{
  "num_hidden_layers": 9,
  "hidden_size": 640,
  "num_attention_heads": 10,
  "num_key_value_heads": 10,
  "head_dim": 64,
  "intermediate_size": 2560,
  "vocab_size": 8192,
  "hidden_act": "relu",
  "norm": "layernorm",
  "norm_place": "pre",
  "norm_eps": 1e-06,
  "positions": "rope",
  "rope_theta": 1020.0,
  "rope_fraction": 0.25,
  "qk_norm": true,
  "attn_scale": 0.137,
  "bias": "none",
  "tie_word_embeddings": true,
  "parallel_block": false,
  "extras": ["normalized values", "learned residual scales"],
  "init": "normal",
  "init_std_qkv": 0.0321,
  "init_std_o": 0.0,
  "init_std_up": 0.0321,
  "init_std_down": 0.0,
  "optimizer": "muon_variant",
  "learning_rate": 0.00844,
  "beta1": 0.9,
  "weight_decay": 0.012,
  "lr_head": 0.0037,
  "warmup_steps": 99,
  "schedule": "wsd",
  "decay_fraction": 0.846,
  "decay_shape": "linear",
  "final_lr_fraction": 0.1,
  "batch_tokens": 65536,
  "max_seq_len": 1024,
  "doc_mask": true,
  "z_loss": 1e-05,
  "train_tokens": 879400000,
  "max_steps": 13419,
  "dataset": "wikipedia_en"
}
Each number is 128 + 24 x the weight over its row's rms, rounded and kept within 0 to 255. Layers, rows and columns count from 0. The size above them is the row's rms in percent of the matrix's.

# layer 3 attention query, 640x640, rms 0.0793, rows 238-255, columns 192-255
size [ 93  92  91  94  96  95  92  95  91 100  93  91  96  98  98  93  94  95]
[[126 157 135 113 131 168 120  96  84 106 141 112 141  79 121 147 148 164 141  62 137 123 126 151 168 104 117 107 100 142 107 142 112 154 155 124 150 115 105  98 166 139 119 132 156 126 118 147 180 137  98 122  74 160 141 103  96 136 143 125  95 113 102 160]
 [139 172 107 132 111 126  87 145  76 108 103 115 110 122 113  97 169 115 126 106 106 141 149 126 110 126 162 153 147 154 149 119 119 122 111 117 177 151 121 103 129 125  88 149 124 116 147 137  91 123 118 173 142 128 178 142 149 145 123 137 101 119 199 166]
 [151 117 114 117  73 118 128 137 139 141 156 173  78 137 139 122 178 149 125  96 142 142 133  81 136 131 139 169 127 122 137 127 144 117 137 156  83 106  95 140  98 142 133 132 137 148 128 173 186  97 126 138 116 122 170 121 126 130 153 157  82 122 165 163]
 [155 114 125 122 113 101 145  92 129  99 142 117 105 129 111 110 174 103 154  99  92 123 154 147 124 129 123 117 176 140 139 141 103 108 215 135 125 118 115  79 116 126  95 106 117 150 127 132 141 115 139 163 109  99 157 147 128 139 146 123 155  83 166 118]
 [137 108 153  87 109 132 135 105 129 127 120  94 144 147 153 119 115 101 133 106 107 132 137 146 143 115 130 146 129 113 183 155 127 105 171 111  21 165 112  92 128 132 113 122 142 155 186 148  82 140 126 117 123 155 151 125 117 122  86  96 142 108 131 126]
 [163 137 131 148 125 120  99 157 126 128 150 130 145 167 116 148 106 106 126 119 109  91 144 154 139 166 112 123 106 122 104 156 137 144 107 101 148 142  90 137 123 145 140 139 146 123 140 109 150 104 137 110  93 111  53 161 165 102 131 152 110 113 124 134]
 [ 91 111 190 124 141 139 153 138 106 126 128 139 125 145 109 113 120 136 127 111 129 127 142 115 168 121  93 140  75 115 141 133  88  94 124 118  98  78 149 127 152 106 136 143 119 112  96 147 179 118 112  92 146 163 115 131 164 128 137 139 132  99 138 136]
 [ 78 104 122 107 128  84 151 114 164 134 131 144  97 153 153 155 129 115 166 148  87 135 126 128 143 140 124  63 115 147 156 122  99 142 118 120 174 155 136 105 124 124  97 124 131 157 113 149 114 164  87 165 141 101 135 130 163 115 186 146 133 131 159 145]
 [116  99 131 142 149 173 133 115 122 149 136 152 119 117 131 142 128 102 154 119 138 173 138 112 129 150 108 104 122 171 114 103 123 143 144 121 123 128 123 156  99 123 128 131 143 113 147 154 127 114 137 135 155 166  95  84 108 117 125 116 145 140 158 115]
 [177 114 138 127 131 132 127 165 115 160 115 159 118 136 140 130 151 133 136 148 154 143 112 153 168 119 112 136  76 146 138 122 150 118 133 133  79  68 120 111 115 155 134 153 111 155 107 157  98 171 170 123 142 119 113 104 133 126 135  89 147  64 153 155]
 [124 117 146 162 153 148 172 121 101 106  91 108 118 124 111 120 142 108 130 129 125 165 133 106 154 100 105 124 121  60 127 143 115 116 140 149 110 186 113 112 133 113  82 146  80 117 156 150  73  98 133 172 130 172 121 123 155 122 123 133 125  94 118 121]
 [151 187 150 114 111  81 151 131  97 135 125 118 128 128 111  91  94 111 123 103 147  88 128 120 164 142 166 108 117 113 162 132 140  96 155 101  99 121 127 148 106 127 150 149 139  61 126 123 127 103 166  88 152 119  50 120 117  98 109 180 120 127 119 118]
 [ 88 140 172 140 147 138 147 129 160 176  81 140 125 133 134 187 117 131 116 125 118 136 100  92 134 105  88 129 110 173 132  95 115 115 123 135 145 129 173 136 103 129 143 147 111 105 105 155 115 126 136  87  93 134 121 122  97 132 146 106 135 105 110 151]
 [114 118 106 133 130 137 146 113 101 152 141  93 108 154 124 167 109 103 140 121  86 131 113 154 127 129  83 105 100 169 143 136 124 128 106 118 102 121 124 130 109 144 112 131  80 144 137 135 120 126 127  98 115 111 130 132 151 124 128 162 130 142 117 146]
 [130 173 153 107 127 138 146 145 158 115 138 117 154 129 146  71 114 131 134 103 130  83 144 109 135 137 183 135 116 102 147  72 143  91 118 126 145 108 138 130 162 119 152 131 131 150 178 118 121 149 125  98 138  95 135 103 128 146 109 113 162 133 151 144]
 [225  81  97 128 138 157 142 145 119 130 173 157 126 125 148 134 147 152 117 147  68 100 147 133 161 131 100 150  84 134 137 103 127 129 100 119 108 132 122 136 110 129 121 105 111  98  96 144 127 124 101 181 132 163 152 140 101 152 113 143 155  95  85 159]
 [133 137 150 144 125  91 118 169 118 133 116 147 123 162 134 156 123 136 139 102 105 135 115 164 135 166  81 180 120 112 118 164 151 102  93 113 154 144 124 121 126  81 136 128 101  74 166  92 144 184 108 108 115  98 174  91  96  84 103 138  71 155 143  99]
 [ 73 127 123 144 106 129 120  78 136 111  94 126  80 108 119 145 139 133 119 116 149 152  97 105 131 146 105 193 131 116  90 120 131 126 131 139 139 126 116  84 151 132 141  83  98 110 136 144 119 106 154 113 142 128 109 147 177 140 142 148 145 138  85 135]]
# layer 3 attention key, 640x640, rms 0.0795, rows 238-255, columns 192-255
size [ 92  93  98  93  96  94  95  98  95  97  94  98  96  94  94 100  98 106]
[[174 135 154 145 116 136 192 162 154 179 107 142 115 126 105 159 130 133 110  88 110 114 143 123 141 135 117 142  94  72 153 122 131 122  91 121 106 148 139 173 118 120  93 121 190 117  84 104 120  94 163 165 148 149 104 130 120 161 101 143 111 136 135  91]
 [142 121 167 141 121 145  80 101 133 128  97 152 145 149 124 105 115 140 107  91 122 124  83 134 128 137 149 107 112 172 103 150 157 177 147 130 107  96 151 107 132 103 108 171 103 127 135 124  98 166 140 125 113 116 107 138 168 110 142 113 134 133 150 120]
 [103 139 122 142  95 123 114 126 140 150 168 137 134 150 131  85 100 147 102 115 151 116 120 132 100 162 149 114 108 127 123  82 108 147 120 122 128 107 162 140 137 129 110 128 107 124 120 123 161 130 122 129 141 116 110 102 149 125 109 141 134  81 160 134]
 [121  88 105 126 124 121 108  99 163  98 134 140 160 116 109 134  88 127 156 161 105 136 158 101  99 188 144 162 112 127 106 126 125 174  88 152 112 147 140 190  69 130 118 158 105 187 135 142 138 126  97 120  66 107 129  90 128 117 123  98  96 127  90 161]
 [121 127 164 133 119  93 142 138 127 136 124 144 114 108 118  93 105 151 115 140 121  98 112  75 161 149 122 183 114 100 106 104  81 111 114 130 142  93  86 140 110 106 158 132 132 111 115 115 125 166  75 144 113 145 163 107 140 108 148 164 121 104 133  96]
 [ 85 147 144 139 177 141 128  69 117 128 104 135 119  61 114  64 139 137 177 135 130 155 169 156 140 126 120 134 145 153 160 142 110  90 150  87 159 137 118 104 130  88 108 121 201 125 111 131 106 138  84 128 151 131 155 121 130 124 112 125 125 130 147 143]
 [137 142  91 152 121 126 104 173 117 113 117 107 158 132 113  79 165 136 117 114 167 153 119 183 152 111  93 130 117  92 103 125 154 129 132 122 130 152 151 121 135 144 126 124 104  95  91 118 133 136 109 138 153 112  95 144 147 125 163  83 146 115 130 133]
 [146  97 124  72 137  84 124 145 122 119 103 125 100 153 141 149 154 126 118 136 146 151 108  92 128 141 107  65 140 122 209 165 121 178 152 152 108 146 148 147 123  67 124 168  94  92 177 110  60 115 117 117 103 129 166 120 125 117 138 106  98 121 156 121]
 [162 146 121 114 190 129 160 105 131 167 116 137  99 145 121 127 127 119 146 111 118 116 137  83 126 152 118  91  91 155 135 168 115 112 131 126  93 122 104 175 128 155 142  91  92 118 126 142 117 154 161 131 130 162 129 123 137 155 111 126 166 106 143 151]
 [139 118 125 123 164 123 138 124 115 151 110  81 163 136 115 185 100  93 138 154 124 101 138 137  85 150 103 117 132 124 164 104 126 137 130 188 112 111 170 102  69 142 121 100 116 108 125 141 122 109 142 126 135 136  89 100 139 141 102 173 152 121 113 138]
 [ 98 121  87 100 106 145 129 122 121 146 115 130 133 124 119 105 175 141 156 137 129 121 148 120 129 147 101 153 114 117 102 138 156 111 156 122  87 126 144 129 132 136 156 166 128 127 117 125  87 129 114  98 153  67 128  98 141 137 134 129 145 175 161 142]
 [ 98 137 148 134 133 147 126 136 130 124 144 153  96 137 143 137 112 116 133 123 158 156 139 145 126 112 183 128  87  57 118 146 124 140 126 113 132 163 153 115 154 140 152 137 144 124 114 144  81 127 160 136 149 137 140 100 192 128 150 116 178 127 119 101]
 [132 133 121 121  96 160 130 116 154 126 134 105 121 154 136 102 140 145 109  95  89 116 153  94 118 139 110 140 153 132  87 159 127 119 131 118 120 151 126 141 103 114 134 164 152 130 162 133 123 131 116 123 119 151 147 111 128  87 119 101 165 121 160 122]
 [110 129 154 110 110 130  92 144 130 130  78 150 184 155 161 131 115 132 137 134 114  94 126 126 167 160 139  99 142 141 158 170 173 132  94 104 154 135 106 136 108 125 132 149 129 106 100 129  98 105 114 108 128 141 123 135 134 114 118  94 117 130 122  96]
 [137 154 151 107 128 126 115  92 122 113 128 114 160 142 109 103 126 133 127 155 149 152 134 144 137 153 109 125 132 125 107 175 137 192 164 109  82 157 161 155  88 132 123 144 125 104 143 135 145  72 124 128 135 154 111 122 154 130 101 149 129 124 155 145]
 [113 142 146 136  75  81 129 140 132 153 190 136 129 102 107  84 139 145 152 140 145 145 133  88 118 141  98 115 106 126  88 154 127 137 137 115  89 125 123 103 126 100 122 133 153 137 140 115 207 118 166 115 142 118 112 108  98 137 109 112 176 123 126  53]
 [159 132 104 139 128 126 113 142 174 127 152 125 163 138 154 184 148 158 117 108  86 169 126  92  89 101 141 127 136 143 114 109  98 142 164 129 149 103 131 114 126 118 140 144 134 110 136 146 158 168 117 139 144 132 113 148 160 153 117 134 114 112 134 155]
 [138 116 113 104 135  75 155  97 152  90 141  92 115 133 119 216 140 146 101 160 105 142 139  67 134 109  86 112 163 190 123 128 122 134  92 142 122 108 116 137 155 127 140 145 152 122 124 130 169 159 156 132 136 144 186 103 136 134 149 103 130 134 136 113]]
# layer 3 attention value, 640x640, rms 0.0843, rows 192-198, columns 192-255
size [134 113  95  93 102  97 128]
[[143 177 161 148 130 163 153 130  84 168 138 138 126 105 138  97 121 100 126 102 141 124 148 124 145 138 120 159 204  77 148 125 124 119 157 116 117 151 164 137 115 118 101 147 132 158 125 149 132 132 126 128 116 118  81 134 140 126 124  81 134 118 134 114]
 [171 115 140 100 138  99 107 137 134 117 146 121 138 123 135 128 120 152 102 162 118 133 124 166 102 126 128  74 121 104 100 111 137 141 130 151 194 148 137 126 162 119 110 139 131 115 143 128 134  89 121 115 125 170 100  61  81 117 149 147 126 204 161 140]
 [154 148 110 128 154 116 175 133 134 147 115 152 144 152 118 114 133 122 144 111 129 142 103 141 157 120 121  79 164  99  97  97 101 109 151 126 116 133 138 106 127 128 134 131 136 107  95 148 149 122 120  74 121 114  57 122 113 135 143 111 131 132 133 151]
 [130 108 190 167 108 126 104 124 183 163 129 148 141  93 139  94 132 123 126 154 140 145 134  99 115 155 164 137 124 126 154  62 151 137 127 123  99 145 136 107 125 126 106 129 166 155 128 176 121 111 103 111 177 140 140  99 149 101 114 105 113 125 116 158]
 [189  89 146 136 125  66 118 166  93 111 122 116 124  97 147 114 132 119 137 135 120 126 136 128 133 113 154 178  96 158 154 158 138 158  99 158 115 199 102 104 122 135 133 123 140 120 117  99 136 139 111 116 136 116 144 136 114 159 166  77 154 155 137 131]
 [100 141 145 133 130 133  87 104 136 110 126 142 138 124 113 130 133 120 137 144 106 117 114 126 218 118  99 146 103 162  90 108 164 118 131 124 122  97 100 125 128 118 107 101 132  88 127 139 129 107 129  89 209 105  80 128 137 124 142  87 145 119 157 123]
 [115 102 148 120 121  89 107  98 102  85 125 124 128 119 111 113 118 142 109 119 154 134 142 129 103 120 124 133  76 126 127 120 149 153 103 132 179 185 128 110 154 128 112 113 121 102 148  86 121 155  99 114 104 133 114 125 119 143 134 125 152 180 132 140]]
# layer 3 attention output (transposed), 640x640, rms 0.0715, rows 192-197, columns 192-255
size [ 75  79  89  85  88 101]
[[108 154 115 125 127 115 156 116 117 112  82 140 166  79 134 160 110 147 145 111 107 168 145 135 156 112 104 129  61 121  58  99 121 147 115 139 162 148  91  76 160 135  96 117 129  95 119 124  92 133 105 111 107 113 137 141 147  91  93 145 115 105 154 136]
 [125 133 117 135 140 127 171 105 145 156 141 115 105 100 160 143 132 150 132 141 143 152 111 150 122 137 140 175 140 139 110 122 119 123 133 137 145 131 170 126 138 134 120  99 113 139 166 137 142 116 136 153 135 101 174 126  81 137 131  94 131 142  99 120]
 [135 137 148 136  99 137 141 144 167 127 111 115 146 123 133 129 125 157 127 159 153  96  98 124 159  99 132 141 124 120 158 162 136  99 105 115 106  94 134  83 167 128 127 107 142  48 122 101  71 121 129 112 116 173 128 144  85 132 136 109 127 135 159 139]
 [161 130 127 174 147  99 151 140 147 115  90  53 132 130  63 169 154 154 151  91 128 143 141 102 129  92  98 141 123 127 145 143 108 102 115 142 126 137 115 130 142 110 145 146 102 113 155 133  98 190 105 174 121 154 107 131 145 162 123 163 106 102 148 100]
 [110 174 110 140 171 170  93  84 142 147 125 163 132 154 121 118 134 135 114  82 117  83 108 125 116 150 119 119 147 130 147 111 153 145 134  94 138 102 154 151 141 122  91 146 169 121 163 144 143 109 151 103 143 131  82 147 138 117  79 104 158 128 164 146]
 [106 142 151 124 116 137 105 106 132 135 104 139 134 115 112 136 118 143 167  95 153 143  71 140  96 127 137 102 142 126 135 104  82 141 146 121 169 132 111 129 142 141 141 150 185 133 133 133 131 119  97 117 135 138 136 171  88 109 137 110 159 135 137 112]]